config = dict(
    n_layer=10,
    n_head=5,
    n_kv_head=5,
    vocab_size=15905,
    activation='xielu',
    norm_eps=1e-06,
    positions='rope',
    attn_scale=0.125,
    bias='none',
    init='normal',
    init_std_down=0.0,
    lr=0.00153,
    lr_head=0.0155,
    steps=7956,
)
Each number is 128 + 24 x the weight over its row's rms, rounded and kept within 0 to 255. Layers, rows and columns count from 0. Numbers have three digits each. The size before them is the row's rms in percent of the matrix's.

# layer 2 attention value, 320x320, rms 0.0583, rows 88-122, columns 240-319
118:119103111150158130104137120168135164115146125120120101108121100104092117144127099095113170143143151146144115130135102151116160081081122135121137165134082092143152075094091126124126142136104087105183157108154140123138099122113114151123150135
087:079100142139133116180131095115147147102124103099149116108156119067088108148120129151135087084098145119083140149170127113104161123108172159108078128124127094157108141130097108130081152098133111114171116146129184090124134144103156152164099163
096:117148144139138131112158149132114109134095144168134091145121087130119122108163163172094110139105131160122116091130124129148129133110110132120146140147115126127128080111153126123174182106145130110136135162147150161104107137118139127104151146
088:180122135112137098122163128119113095165092166142162131158123153168112109155141140131125143132156129127118143144137125152143094151117125149158093124149117150133140151130097147118146103150138127182099102116117105117132134108109064117145094108
091:120108163155129120125146093140132107128136125087113135110160128172159105148167159138135146128110108158104132156130125107137128157134112109124148109153123110165138095101166131121116147115085147131134135120151160102147113136154118154180136101
103:122133145092111103115124149132105118119122131131167113133092113170160108131108149112135140117157165140101153116141115100113107128143176087089125138102097147138122113147122173164110155100132128115080145110135124118130126108106142132130111129
092:128144137143118140114181087162099127135139150118157131111115098139121111137126159068055141146142150144155066132127120100148104155149171086088158128127123096071141113083164121134104187122113158082154129115145135115114133102115158138151145135
079:163127138098113154130123132102114126119113126112151130133126132146094128084127164121137132144112137164130107144175096117152112103152123115064154164117143134137136129163109125171106147088114152111084111154122127135150143147158148146171119092
090:126168125114152117153133102128145130129100155156098136140130148097112123159091098129179116140143142145111175165147120122128134095167157095101136158122156088153107184144133106127135114162118132132118124138102121161136118106172110139106126098
091:119076127182096150137100136104117160160119094143136099150129129111103113176122143130139144122115125106099132130156131116134144097156162132126114137186145120120150137124120138123135134138140136157158098155119139102127154172133150131105145102
088:138102147129120142126093150108116154096110098162155114124120129153099155128137077143114127118163106145126143179108106119105144087119121146128105111167103125188111136115090123096170144141138081124126140152115137097137149146129130118088142139
102:100137112136133140126140119113120119099115143139121129132097140105090137104132142175104131108103175134111154177107138141118117125130148167120155154154152109105110100109114085087120172143110135129156125169126179132124129145142145122103153107
094:142136126111130135108095127129133182101103167145162119160162154114134119093101097111135072089171129135161160132112133120137148138102124127120141113126156088102115121112097122085120152107137134100109132099106126121161133122107098146113110126
085:122081092159122139137124126131148112149100189103125145156129115102140154118137159152161157137076139114100158107154150184134108116092166107106106098111206144124166176103145106114134140091149153142194096133114133133112138122142116163159119125
083:118156146114125095123114149157109093094067107090125132142148123175124123136186151115113111134103164129086156099119128105126132134132111142118097128129181152082141100090118142131139139090103100140119124108126096122131109115140108119127123096
102:142159134084152120163154112091137129153126138117124132135159149102130121141107127139118091138140138143097128134121130112117135090121138132126141121114153108117133151130118102054109089115134159124089132120134105121132168113118108101121123119
097:124074184150148120097153138137127111106121108147139115092138103165148138121116181109125112119110093156174113136122119098135146113151104103127121152139148127111176086093118098118152172140122115132113117144137068128090129142131171120138110102
088:157110092165143115101163084151156103118145113119112174116106169109121122176140170101128134144134146129152100159093129126138135086114134110170142114108166122147094139173131132156118180190117121117135141126146060122118125113111109133146105127
088:101073125199141140098121044140105114123134117086126105113131139126067095146130123108091090170134186123142103130107093144127127130116108110137101109179177119072116128145159172106147130128141141131105144133133123138127132103121166150121153159
104:117136137129144100145082097140104131121160134083136097098116161132136112121167148097114132129135147129111166102128112142146127092123133123145115149144128121120142092137113145152115103103120149122135135137139119107102119140135134139114121164
084:150095112128154116103140144159150067103163118137137142151140120072137135097111149162083159124062133129137103138133131161119148113131167127142135108127104146130133117106164123108134138150105125094161122107138167125120177132096128127102143101
086:118129140124088091118129093126140097143114139092152078104117152149142139112155158136143077114108116166101126159133134121150099101122139129161135156130113040096124118118140138148101171154146120178054143070112169135107143120176107127137096128
090:081168129125129131153120100146122109099119144165093124124146111129119159131144141139152151155167116115189150131111112128136130096169121140138109115097094121154124080100133165197123105078151089148133114120127134132160086119129133112133080131
097:141067111093146127173139131121114157133125119119107165168082117142099142154148097121138155133119095132141140158127123139122132121142126101143117131108117132126160110148138144134187092088143131160192141144126141154136135159065106143126129118
092:131065149078108130112137163149155158140072151137114149161097136146149147106131149119154114149180096109169176122113106119126105137095118124146127138138111107116115122159145165096126103124122125150113129117103100146143142110113119134106146110
097:112098131130094150185125114134128123098112103146116110067145156103114130157185102166141175099097113105072149148143135130144169122095161152121125160153142130058163118112111083084140096145128151123134131146134153084123149135136103124104116124
087:163103117080156131129104112140152132140137134151116143164128122130120167092102122117117108128157126121169134141091117174110102183052138125130120113136167172115114173123125160124080114132134094135150119121099126132164107148129099133131111148
101:150086113133099092083181152154134132119149131155149134134097094185172132138145133105073134096152132129135092103152117122133142141080120117135115132108124107164175086122102130148138087154114135112146126125109129142120115120086133128129138130
090:130187143117125100117109071122124139146115128093128123104127107200158113145120108110158128138165139154127076139145125146126093086147122141138131120054170139148115173102134154109125128064138138140141148109131125114148124131143125131160097163
107:104126127147140050099152131156146151136107084144153126130123102132168123108117111107110040136118105161124140130138131123141162108128149124093146147121097117155138114130102114127136139091113129138154153136128150091139118126144154168163129122
085:144130138107169068121167108127105166144132158137123096137095141102121121115140075120097152162177126117188164129110141142126111127159088096177179125104098105107116135107140167158137079148143070160089172084112099131154131110129117177113127159
107:079129161132114115103095106173127141110095107158121107087142102161142134101142148083105104084175079149163105106102158095134138150139127143125146125145091101130127103102098130146159133096124135115102166115135130149133144108133119124110113127
097:134138138107106138119154173159139099099114128132153118138127150145128144133127144101142133131125124138128112103096122149130075144164163100115159116100144151181096154101145125154122129122117114154096115123128162134130125110131136106103085115
081:099110132114083153156111107147120113154093125136156136131103123121091132114108122152155110121120142126139089135097146133148119107119129144126111141168114126111102117067097123108159111106131135172125135141097172141168129155127113116105147118
120:108164084137102172145143138091149136146147168140094151165138131105116145136129052149175122120082122113090164160123134149088120151115136145141115105128153167135151167130107128122141121120138127114165137149095129140133141154131138089146104139